config.toml
n_layer = 16
head_dim = 64
activation = "swiglu"
norm = "rmsnorm"
bias = "none"
schedule = "wsd"
final_lr_fraction = 0.05
Each number is 500 + 40 x the weight over its row's rms, rounded and kept within 0 to 999. Layers, rows and columns count from 0. Numbers have three digits each. The size before them is the row's rms in percent of the matrix's.

# layer 9 MLP down, 160x384, rms 0.0839, rows 0-159, columns 256-319
093:448370478590567461471494528581483453477512526420501467481468485566443492487499441533545517486470517522541411566486523556533458530512569464499370506543497494478540511536528426569507522446516537
110:484521467466518569495504572494484524467480522513431631515491581475614500477496530502489515522493440571511548583539514455531448505469483462507462486499464491512481536501567514494491569465545481
100:522582446543519515537549462465626501495444480470517513515483537534490552524505488470534425474481448488544562571500515523534467443486469539547476507564476555418501457493468445454492537552458542
101:562562517450525544517504561482461507461522561472511501521489430455549454544505491469538497495539500468535455513439430424519510450449505488547423500552510421518453544477539507613452473585446488
109:468583487528418526419526510522482511517459518452523523466501546463462428506515509435467458457483466515446566427493546485477547488467443475470479540411489493483479535549527495432556505499525582
099:531470536527488482512513512480419511467544607456462542560509532430550470504515489537507523497466518411541568444475481410517536530495490541475477506550519532477452490480485460541465512509524583
097:509501516513558496538467531465504442533494496465505515548470470464518560510486503408489520498514498521481526550479533502497453443517455415555525537488524463445525428529503507533481480532510515
092:539558503616485469532530462509558517522466540551505503480439529565533475543484464500522483501518570516511493494453511495525511457466522474424470523468507492545542501547490498537494508519595550
094:429489524496481454421502473504468423499491508452464524480576530559542550557534444390506518425514437535488541532488469519452477483474552479460502474447476478508444478536550468516482504495458460
093:522513476476498462553519529548621471436554499456460539507463524493484438480475535512513545556513495502491537520517515490494484530456438471525460473557483476492554530537466460521472529497465534
106:484498473479465433553455486521509520495542488447471588445487518517488578489489498558468448507452526600462481521518550503518560506502438455445498503486427477523488515515499449508555515525500467
102:496507575508533534457561536482563486520520421526485455520565463519509548485461540478549449478550497578496492549516487524551462468448394550482503485474441450535477547508636455491500505487572459
093:522486479484542460523522456530540519533465450553523516491510508513432514486479515506515533538496500523537421471464480508523469455507507557590465488450436520499525471446500483485526546454481494
100:479516499441492505519578487487451475485454535478539464500486513564489538558529597535553487495449468527508505499530517488553550482473503477487542466449447547509493522527528520465578507458581509
096:423529452531536504498565456444501544512499504520451498481485491523481486459512528439511509503500440479508578496448521519515515448381420538464504478501449569541476521476502487535481554427482482
104:473532497457443520531532497519432474538525497498449565453459469546527524523480522496527506516423500522470488599560470578525555536470480502459485501573481469404456393501480438431472519509519453
097:564515446524497524437504544482465451604503520506488498475483442486506459458477498523446512532526473489552451431516572452459493479458477505549490476509463565483549519534511516496474492424501509
099:509480475559538418569379414545477521417455482496457543445507539430500528491515491506451454560437472465509565501545497514530575466446561443482545480478448489505436545510526504504536554497523424
096:450483474496524448529520539482451495563438490540583466553494493470512425477519510410432448493494538491567498442522500482537487519508591503532439485453531483476494509470531551442549476477481501
102:457469494502498499460515473582496500535519516511483471567407503498500535455497476478563527533414481523495546530512506488509428541506541489552519565498496545476519497554458522520458503450502526
101:528526488484430476547475408542541466562643466494431507457484581475409476525563478473456508528530508510532494466493475516456447522524473425515540550513522528546529473517448560472484484463518462
100:484474461504492474528603519484437538473501533513453489490527508521454522546468527533534473572529512449528511547463524525510550465410432438473513455449443473451563461459569506520525567479535441
092:495595438520562487491484543603576529538457495474494473492443400467502440534492418454477604489455507478536520526554515437468511581554463594499474553504505534507477479476509554540509494464489544
096:525555405531493539485557542481450474497479542457456463445507537503507582527473532517442549462511433524425457493538530621495527437478467419516509376536519470522476441522463491434548535479491508
101:497452492504550516476608502551463520519578499556483576502524470581537501508497416413539446515456525533511493530513534388467438461478573545498540579528486470455458549460544481448550508522535499
103:575534583449416494521557582535510568488535414543513505583547518440501514495431492513517611503517496545518539453451539530480500482559441555496466488487521507507496486513482508533474538540507457
095:569535500484476454516550554447475511452484458460524405453546514514492557453480622460522521503463518490500444447576515465536599477592473501426536396506510552482449497434540520512527475527532508
106:448399480476499430444472447474500552543506486524508495451568521487537516396465535500517537485512450481407490562537436472499533504437488521562443534464513473460456493488461499531504484435535534
094:498544417492433475565526541507516448534574496585493410526455514583460524488489510537526482466411501470511481524524468509461513520538549490497505472501565531449441522493472485494470510451579523
108:571477512534434552523549508465516550461513497495459512528496460489529530495493570470472486482487453521456476439503539506584473439554449452520469519500440519427525477556478515475555541514520572
100:483479538510477495530479524527526489593551461450527499503547542401519490517488594472555526517519430539569537514526535469503475497519506505521503512439603527527516467491524532440508516499498465
103:518509502445550444545518493492498449519481466471452519452501467456446501444450590477562447465481551546476494472533565526486502566533515489474495434497455470530482490491538494502500507446510433
102:442487537462553517484480475485466495540512549490492519482585427514497550506492515502497572513521501506529563426488498521533443468470519477455494546566544468501493489541540502500498474497528488
098:465536481457465496464473488565518525463503425537452571530503502508455551488479411476474449544546483496543525485542540512553481531485459444505483498517473543507545540492511465557482469512538420
112:587463563518446489484481503476548534456593505499494528559423446495577526464461407513495497507470383490472506526526553518477557471493508489481545423430546448520532537517517515419516564539577512
099:516525517535543519518477528561557509542531518506436514455448516471395441554515460529499555535529554476521518529446467629463601449469460501527523470521539526486442468525536433493439512550514468
099:526434528558553479474508516516521536461549503505484451569503610542559491413436455513567474557528578447513534548449525469522460489485463528457524494510486501514465395543486450500422529471580509
099:529535557511562537517521477522454519459519454549418448483553475476473470432568490517515485510400486551590482531500521547513507524527526467513532553554497550590519518514502541454538532574537477
103:462521469518544445508456457456488472522490515569583489462507558487479505515550462484480546478476548485443523457435493514478514466494584527458506532516502508585504485497462521494504495493495506
099:528477555487544495535546494413551519521558534548472533552509480499493565530500524555515435500516539470529437500497416456527486455472477504497522546462439436532489487565545493524505489477528514
103:557428534474426559578499501460484474528567488446428487435498494488449576510535482510454507469504524482497492530499550596472484501555522498530471518546504571439489463535467517505545419488546481
101:479586537502396465430489506549514486506479476492500465523473554550484500510533459494383463505473460497513458535477507458486554487502463510476491547436477512544514526529554537507561415512429507
092:492479483553527523503426466476531542459457430479391567481474583481495526487488525403564566512491534501555536491477469510441503494422511577418474533554510552471463471538485494472416497467459525
109:499495429508468383558496515458499507496565447477479547469451493500566476488471399442561466486508475444515531470529555489456486463531507505484520521498504488503563450496524560490532483520560522
100:492449476559522502494416468572532497514530475475534552470420468518518498474486493497507521534447486501495495575547543526497436497463447478508527548515462534480535492452455527408519493490495413
098:483452494519507402541570520503485499539521496508506517502555503546499528502508507522429479535484518479492553520523468505479469459564567490566419510482430474544433478535497580443508545546518498
100:568523559486491540512440549486523538491503445517532541504588510501529520467477486506520592499450595537505473606431513460536425551482556507495474509523458563507509520542479480484503513535508498
104:560510588530544530479514451508511533470466542557543475516454482429515526475454511483512486529578515456462491487524495474527581470401464487523501505568429459504378539453518524422575524467511475
098:513499561466491493474589537514500488500522560466517556514449483478450466493495481472554501553477509484438495483592577466516585518509505524517451506524440524492511577534472485439452523479471518
101:493508546483524608413446490476460503515525541501466538471471532534527421510522508563551495477491494542508511550515439479489494485475493475455485515438519507529411484569478495463423535468542476
102:598522515445477443513515482551512455511479552486507507524489535565535526589471531466453433509492514439530502532460521527472530452498464600507508525522425497572482451494467567550521483469514437
097:583501503469542529452473529495465498458490586501502454473461570491496458474486492543532489453453568428490480464523567500510534513492566538438492472556532485496452475530449502557532488553552539
111:434525470542504522471554565525556538521489491568530426491521456450459480459498476518482504503467483497552459522541495496487460472531481523499433515524497608473559499563517517446583545458536535
094:402539505436504603474502458471511483519579488465480438561471529490480574532530509432473502508526503561441491538464468525453506530559548460497569512476494531581472456546548482477457494609447417
102:488610425568487484528539488614453527550482475484498485410489557529431556490553534521497595465542537550513446494470510529491512508494477508504521479507534537508544492507456502539453523531500422
099:547476502532444477497504496493461485487513566508414500539567454542462518444537504526473523477490428471401438523512515500508510484506468531466523412562499455473539463480557526528606565509540431
097:486496479512509636511538456455413535544547520535528425487472562539512524491531435420507431463509423494473493459520482516488466484478469521488511468495477571505484459501593538487552461519558469
097:544508451533490547469537483429489527524494498512505557455454526458560494512498451496586610525490472542520553522492509508483475408503516529492513513546488554473487422524497485499533469578506509
097:497542465505484465611451576441492520510504476537460447508570487600472497461494510497524455480435527504459561415466536444523512518487458497503522462474465505589528490515528421496437519473541461
104:476493552470474439518484502552528502482552491467533437493492519543514460522515537517451496474492435430538540560481504518441488487468486478516489463568467523501495437526422451451523471401593445
102:532433493508442443507484593490506529491486533542508578520513515608441464541507584463540525507446565495456525533518546549478542533486549408472499503472521517470432405505494461521428515475475531
091:470513476535484524500502438514472545513485485479559505516431503500522470485537478461544471456530508512565528533390438526512453485478523498535450506480575522550525489495512503546455493535455469
110:575539498489500550403513461535489474465422527567561460597493492439473533490478468528494529542424491566514520559514461509532447500462515405474541472429458567497525485500515516472522488452481483
105:505454507462472484479525457478458489483490549552426503519544480433464596600476483531511407519541549523543531505526542538543439474462461496501531546453516520533504436535493427502490460552559493
104:463495452486499409445482545469514504469491461534466584500393477463435457484458588577466493477522498517492435465521426566552473473470457396538440510536458555457439568508474506492491554553545511
096:495574514501512478494540511531355554470507530477551484484473489497532548533584440524488479519498454512529466463475474560490474443463497512550485490509462564505450450500547529452496485489518503
103:490524512482562504520546464505550489510539441485464478448528544541500470467530399479481546509511510524542523486466511453512481553507520473518491493480524603506457440522442454509565478570508548
103:564472502469575474514458554517461561480520458555446507501475466494486468461457489535433522545424512414477426512455518510500504526488456496472486527493516527474572462443488561493559538457534499
097:441498482452489473512467541485483480493456520499504507488498424459555540471437429597502522469509541461463560504442502559600499484524514528446508463531457476510516492516452518491498509556546480
100:519530522486534507477473475415530499514534503527470464484469544454468495456500486535521601493569507499473441517398479507586539452568463452487555493439496409532500521495499505481458530544495432
100:509400555492546543551531413522544448491561516493539543466534485503518496459570450501555516513510560475500446486456497479451464474507551444536561511480511460519587496495488468506517504458350502
098:528522469450433486488506486451584458486459524533524499523574532539496570459539518524477447536501465468582448518546519509472452487495480538512570514506493480490493520534548435485445502460415548
092:515508488535537462514552410492430470452485558479492472599510477571528527516498505471469450482472526521508451425550479500482537424474426505514516474492532440483481583524534423506484541515446531
096:512541555550495524475471493464527583509512495524462461469513554567498455477528571522451468443498516505526563446508500536488475464534477457512363487441556538537515400517555520419451509515536458
103:531522554542513497549460510476510510537553435501539454528524471529488429514517532512542452490540554563505485437453512503482484452565469598499479485531476427505464474452501605503461500489492482
098:525473564485421507515448513530459551493500527510466474528491494391528435537476510468411499410506454555510503573528508484423488519493409530499462562444497454494430491490544560501464471423472527
099:530560520544569512462448535514464489516533459525472465419529419461500466526481489489411412453507514531491504480522495550453506515434489492530418460563438532551496533493558509484422500419483468
096:554566488532542544484533496449472539520509582510446460496490511562538532534430563515537525439501423461499575464529439528538519453574505538468480481518542485459483486383491489469447493485446476
093:522522462476478511483534490520549530509544527485444460453448456530456511529504489544497444480448465531511524551501542466527491531469503476509449540446504479490508500463534500526491474526509487
097:481425510578494484452518481503515545518534530509524535381548453490485433490543523488505591473459430578500519517435561534416534426513465424557487537556443547477532534503523484498498489476509543
100:535500523485576533501472565541520425544503399547503476472503496479448494472549511558558473492507555508499546527499552531535551559538451498562522439555575522511491546451513562459504523547498488
099:518532568484537487579524561449558506534560512488501517570502521489434435472515442496501492485449464450531536507518548575471460500544498548481509365495492568490474462502509505457576491456539531
099:503483482469515580512467564542487442590498445521501502483503478535489531424509585567513471434454526478508533479416474553491525505515514504470536505450468481540509450508494455543455449472605475
097:477524508535489479546542469518479482506555488480476471478449550508523500508481493543486542522465444451471496423535475496544524536576476563518489515469475528499423546483503501539504487585463462
103:497525459498513514508528487562488518536558534438464511446465514449522498494538477518571570550558474518510465520452535440509521477464510542541577530544466543472524549491605378491508428525527507
102:441570469553520538524413487465540504502397426491441498497483502477523507444491483479531531486466495457531529522476435509531462469523508493509447469462505489489491497533441417439559549533541486
094:534529502580576510512513579433523562494483457452491522517485482555433456509507520440562450553429452486483500485489493526451521502594550490525489497516534462563517491507511483421463451508570549
099:585512481532509484521621507567537475459470482515565507438489560521474438544478579452511472531497592428473517496509459491524459584502479564456502552507493543477503532526520552476480502412542515
099:515492431495477477545546521412413475496512534481438511483471517539506501482450551478538499442490474535474533420499531497450489480527415443458481497536500553499490502528543482465458488505487539
100:480563502477524478502484427499555452548532492487480456524450542539514506476427567508529451629540433546451555476538526544448487510529537443502525529564502478448555495463437506512469521516509515
104:446462534499565459499469503551452521527488476502475431507498459530555475492489469486452494482527538479486518495590541500484603600565510536466510490587496447510504443401507555525499440527482434
100:476485506482546447532515504527518464553556455542439537482414486518425433559507540571472515445520496518430549480515462456504576487454476597565451458437515553498557481497519511537527569513491559
094:558506480529507462486529495440476502479495481579514483515525452517454556500449443513522487516531505577477443430536529561551547575453456610427478506421501560582497527480507470481508495486515524
099:445488516511490569498505470523569433412493576416530461483463529449550500518478497465486470475417531514560467521487568437454446521482467541456376515471548499424530482508515475504484465459503515
101:516482473452485549554429481505483409551452465499478449512503421472546487531509477487534471473495510494525507514525509532430490564577422548414443485478569511524560540569424429506469458540472538
108:487496538504482541426451599440504518493436466528486474568511482460487516485484491512497495529543561493459494478521518540547576501459461480426511442466490540513465432510541542485491540534514487
099:553523495586531479570466536516489504469512388545491470529476459553478477426537514506511507541541557472481454456477466568537552534480452581528558472489480542385461450439498494454497502531490573
102:463535503521478531501488488490440530490483491505479511483509523479578476451441547552423481527544544478510509484497422506517509475462522479513454454512560512486477492554501406484568489471478479
106:527480514504471534521513525559505494519479406559568525438473529468482510523520467493484471550504432496454484509442540502539445515519485483532500525504467531526534498538482539483505507522421525
096:454588471485433455539563494528482519491464546483467458514508490545554493504486491521525469548456474481490485427551482479528597529525470532521522448532524559519454474520494527601578571500520475
098:462434535464476537492504575485489522543536490477414545507456492519497534497433473528557541555572526477482530530501471441517565502534493489486529506458498464527470500500555516521510536528477514
103:498469463481589480439455452413503484538414549506521514473572471485579488501491486451555499556505621500568471541484533446478515512455458558546502448495486487516466565448492478498419516507515477
101:562506498461556530536557550503469486462470464526490435512517415578578486524527505523457491467514549467521419474558512455496491490493523525518527498492452437502555500512444516480505514502494442
101:507498465488489419501540504459475503515564518494502452500454525546490495474454511562505516513484480560567469510487415522507493502464527544386518502496456534492503508460521562492479547566451522
106:406530457564504490482478493505525547458477509509512551545552557521476485428484449518489545513422489470466536421484514461456466463453493474537485529452448438469471489533499612498524511552516464
093:445560496487458531457395531530490512519557505541528517403540475505466511539558553486502478528539503602436491416527461489530539522544443532433459529525492535462511531517551489464521498501500517
105:487542536451486534603447449540504553477572436547587459513568514590563529510476563529479490514491486455467478457497481535540531494494521467464475480562607523512487481542515452503490542537525488
102:460411512515485537505494553490538498506543574460500500505509509544626469452463432414520524460496482537421549602553452383486457486557439519509414462605517518511568572527498550386457469464484455
099:524564524552503453391590550455506499499480520530463494479583504497567558463533542503451547465614521549437513459476464488481508466528487483511544500522481492537499474447460472378532551521555439
096:492463504462525507546505553528471508468489486432538438505541476464488497498465522512566598396511544502488479490384449472492481475561519432516449481449454532554601522393548419543536514443417476
092:520505533476592524545437509519523575551508456568547467521555422535489571504506431534441483467504501503428481519465470568549553479606516512519502469441508505588579481416493490544548536449491511
099:494451506585539484556502557561540511509433517500514512526443485449546508550459531499492518500511479548462488494577444573442495496413514509519412530488537488489512462534508516503462511558494587
096:478552466458543475491459474449503539474511478511474445503516533534444516516469494531527514524512473476531456515518474536537493517424459454572513509494461553450470527522516498462441470512519595
095:506517481445592485442556505541572470513483548502523487483493471457431439548588518500544467456488496460506424494475539484491530539555461493533499566463505465508419476518500508495537508501513474
104:444484453549532488555515432511578485464546479552439508565460462491497503507483468585486474494465459482537452440508538576507457492534447468554509510568473500395496485478552480480467483456522541
100:504451506466526549457502547513487475502517494428577536477525458455501481489474502474501497435423467523488506478542532489474503479489577453455503488429494484467431499517537549512499477506470471
100:479579453534504497539518484507472526463455511541487444449483444510461474493475517468586482528511475534492512504533462492531526601505501502538531501485555517463504509574522519444555531523518488
095:409482569498488539481485490470375513543488518550543450527538487499434560460524491454497459549509486458547576515517544461457513501475524435422522536446513481473568491545494466471482522511521499
104:573507493543410495533485477487486448467527504450467386464523512513553436511467458436526517520476543410478569500522465476535450508522511515478478472502508536505447464539425488422567502542530443
104:460505449456536459509559480506493526480531462494504512485524531459556508494523448486518496524484519497518489523485543446489523484468433452460428438480394528447519470490517538487505537481548550
100:446475478511546526477567492526488523466525504470523508474511482553578503488384534454506472517544524510412557423488464443494455503495408548491518500448514559480471445468481442536530559487526538
103:528464515522557541424525536523436481535478465566520469446498475525466474439531540513529444494495491515537451479484499505481474417466544487574467494415518434493543517416600516507431510465492498
094:467505600526421525528436484454542526493488498509477446510590540453535441533534528522474547429474452532515396449512492511548512496525457502519425518527529475524500451519517480414486507526494586
104:497529497487443444556490534511503510515447535492484504507464491519543494509517479489480582450524534433500476495455501444445553460464560495480566513474536456519412475503506526469528507493489515
100:453536491497507453541461436518487492519482543554480489569499458517493508505524512533509479563538466506524508514473531468523533467407528502491543456541522520466550484527532411546429486513575514
105:586462510493479536482495491505521524513526552492539543454507600446458518625536540559541483442509487462578612510565356491580477494482499503572468515551548484486559468638494534537564504484589520
106:508593447499473564479451564532544445542534468432540418483467463534530447528449496485493500388490505561524509482391476511461476539461533539419435524445514490451561438499557495511509456500467505
093:522494568521523560451498472426463492503531467513504488418507454554554469473398525506568516447545542504407487506524505465515460524486511531526542524515560561541498508523542491497506578519515514
102:459396481487486446464485455508498546496495536518479509540517473470532486526468420527438499528440506505535502531491558528524481464470529413568494507526441514457484475442500479496474502485559544
103:539488535476433496479507466450490463487505454419432445476510434495503501509491495515527437509557522457420545506440483482415478469508458484496572490562519499477496500459410375524499442525492510
102:533466532422482495557434531507419469548533417485524565468522519512445530531469443465537460527562468469445532459580567483504449512460532461461521504518523478395449541493520540470491473502492437
106:467470598459457509484509483591483480512480445534541536544453484437536576506519505489529491512445439516548457475506564563536496516450493488530535488440547541476494488498510508508462536511530544
111:482474519503499431463532449500448512514560468491510489470532478511534450545478495517530539462558493473543409484513537526488493518525509511534468490502518508433473522527503502559497546447435515
101:463505549492552524515467520545408442556408584481543432511535423408500504518487485507521484474492576460467559452492453498528516489536555523473435518568554457556459445472515508513561518445495513
103:515557515560501490565492516523452501501503488528482435550495498599490416528438497545470607451481543463461432431487476551446520547503489496465486490504524511532480500506449450462498481507489475
102:531537536497451453406496523493536482569474449495504413532536459469494481542493458482428494440528479465523529504545524525569525480450502571488565528488490446457478582590473430534465510491495585
099:423500410520455489530521437491520511482476505466596486652445574493502474504438491467512486503492384524489497500445568491524602460546546566435551499500484492586420550521552476482544528518487443
100:491400449487547590504424469509478441471530498540530518529555522530518437532504520508475545508433637468540536517474470425495436436526436530501550561459466454562504426523527494550487498520496509
100:468450502420490490479507514550470523489453513486498588506564521528557456496504485491559499531525464509451568566528540411508498475496470485426513571562521433441440409493507500571518437464458520
093:511532469429558501532497526485436507542557544503487497474487486468518515553450455506533439527472446572524484482493471544453479471492501566538493527557462610463513462445468461489513566514509501
096:492523507453502496449506476542449454513513566488493505449528396515570473439520509445493539496520497496514502515533507545438559520492521509543577416571589514473520486487482543440406465501473439
098:481586565494446485542523461526510468413461460510556550557493472521440544494451499481475494476570522515490438550484496410476471492543511524474546497451509490487487448543482451497521464513494518
097:476507499442563505497496499521545473471492512477546553407480509509440564518487496455561505511456530455532492540469568498544496514510525507531523470496574494499539464561525451513448522527516461
095:417577491558550456513463460486559503515465469501482462431510507461495463454431575581532539504533471515553480483510462461598451537446502418465494457521514447515458512509569506540514501483546520
096:540549534504525532574489543462526490499556489505508481492496539498485570496520505582427579474534594440495470489471577506498484496589527440437515488550535487472495570469537491528456525513529571
104:486533570463489524487484526573465502537526563570560483574484454475490442491486391501527419566481484454447521473432511515508466513501534468563459473529434437502489548487505490497498479426493504
099:464529488484556476544518482551571434533508481515513611547522439487448459544444451568484475499521432498461571493451502532523477506501479500484452508502512497499465501493448537565537558501506555
100:527538513491471476573458472517452507522474457526418429515492495481471511459496602536537509563516524477551573540482507416472545485427545443464418459504475514396458523480446545420506564543522518
101:489390480458518500436422471540511509492489531481526530467478500477478428408458528522460499456494459514524586528501499471508460466467588502363490465571509563491544482470499535497429526589508519
096:481498514478503521566528432481463478467426501525579533600449513417475519467531502554480561514393461504468400542462482516531530510586457480550475473477538492541481453457512469468549514476516426
093:479541517458509515491537522514527510453420497519534477461538427491470517473532509424467487555469553525502497484490503555511507492521494445513493506574521432466517506519483497475474516545441528
096:523505480539492462491540626453575473450449456495523504415491517542572496518478479416469491497447457577496496508432606475451436533432463449559471456525576466512493475480469561503502537529467500
102:505435443575515473573481525509517493479539415470480475548553538562450473465498508552473446553556480533494476548495466559576489482501509531490509530486530537500485505490478522490497543526516479
108:456524534408463518511522477544499491500493484416548547520481501515503485474465476484499475469531556531463503454470492521419559494474472435534458561472510508445544443476445442480516475546462523
109:611511485493444419489533524487507520584479451537509478436467519478546492532513491456416536515524521449512512523425483458432454469438530607500480458510581528524446513512524552514520447530505509
090:529517503516491513517431475473505544473445481536483520611466427459474452459520578516531467482542529424504474489505541544545447468425461494464443459505509550457467520508463419461516496525532479
103:461457502482451524541391472517406468517484492432482531528432433650511523484585500487496476506491528499502524520566531508484489563489535524479527492449488506465536464523477432563501498469468538
100:485488424520438579569455493504528570410433474553499456482552492465479497481505497491538459440507545538525469526509521554571416470465443493438591481436524467534473546477557445474448539428569469
100:516509445480541444517540480514484497469469526547448534474489478472512489505506564433534494496546503475443506429456470460458492510491586500472413435492455498493408549507510525468459499472508466
097:505486523523520509546462506433484487495532545549461540520526564448499481536488498431536462515507466548506529567540566471494448416477589596513561505449530486556505528553473517413526523494479530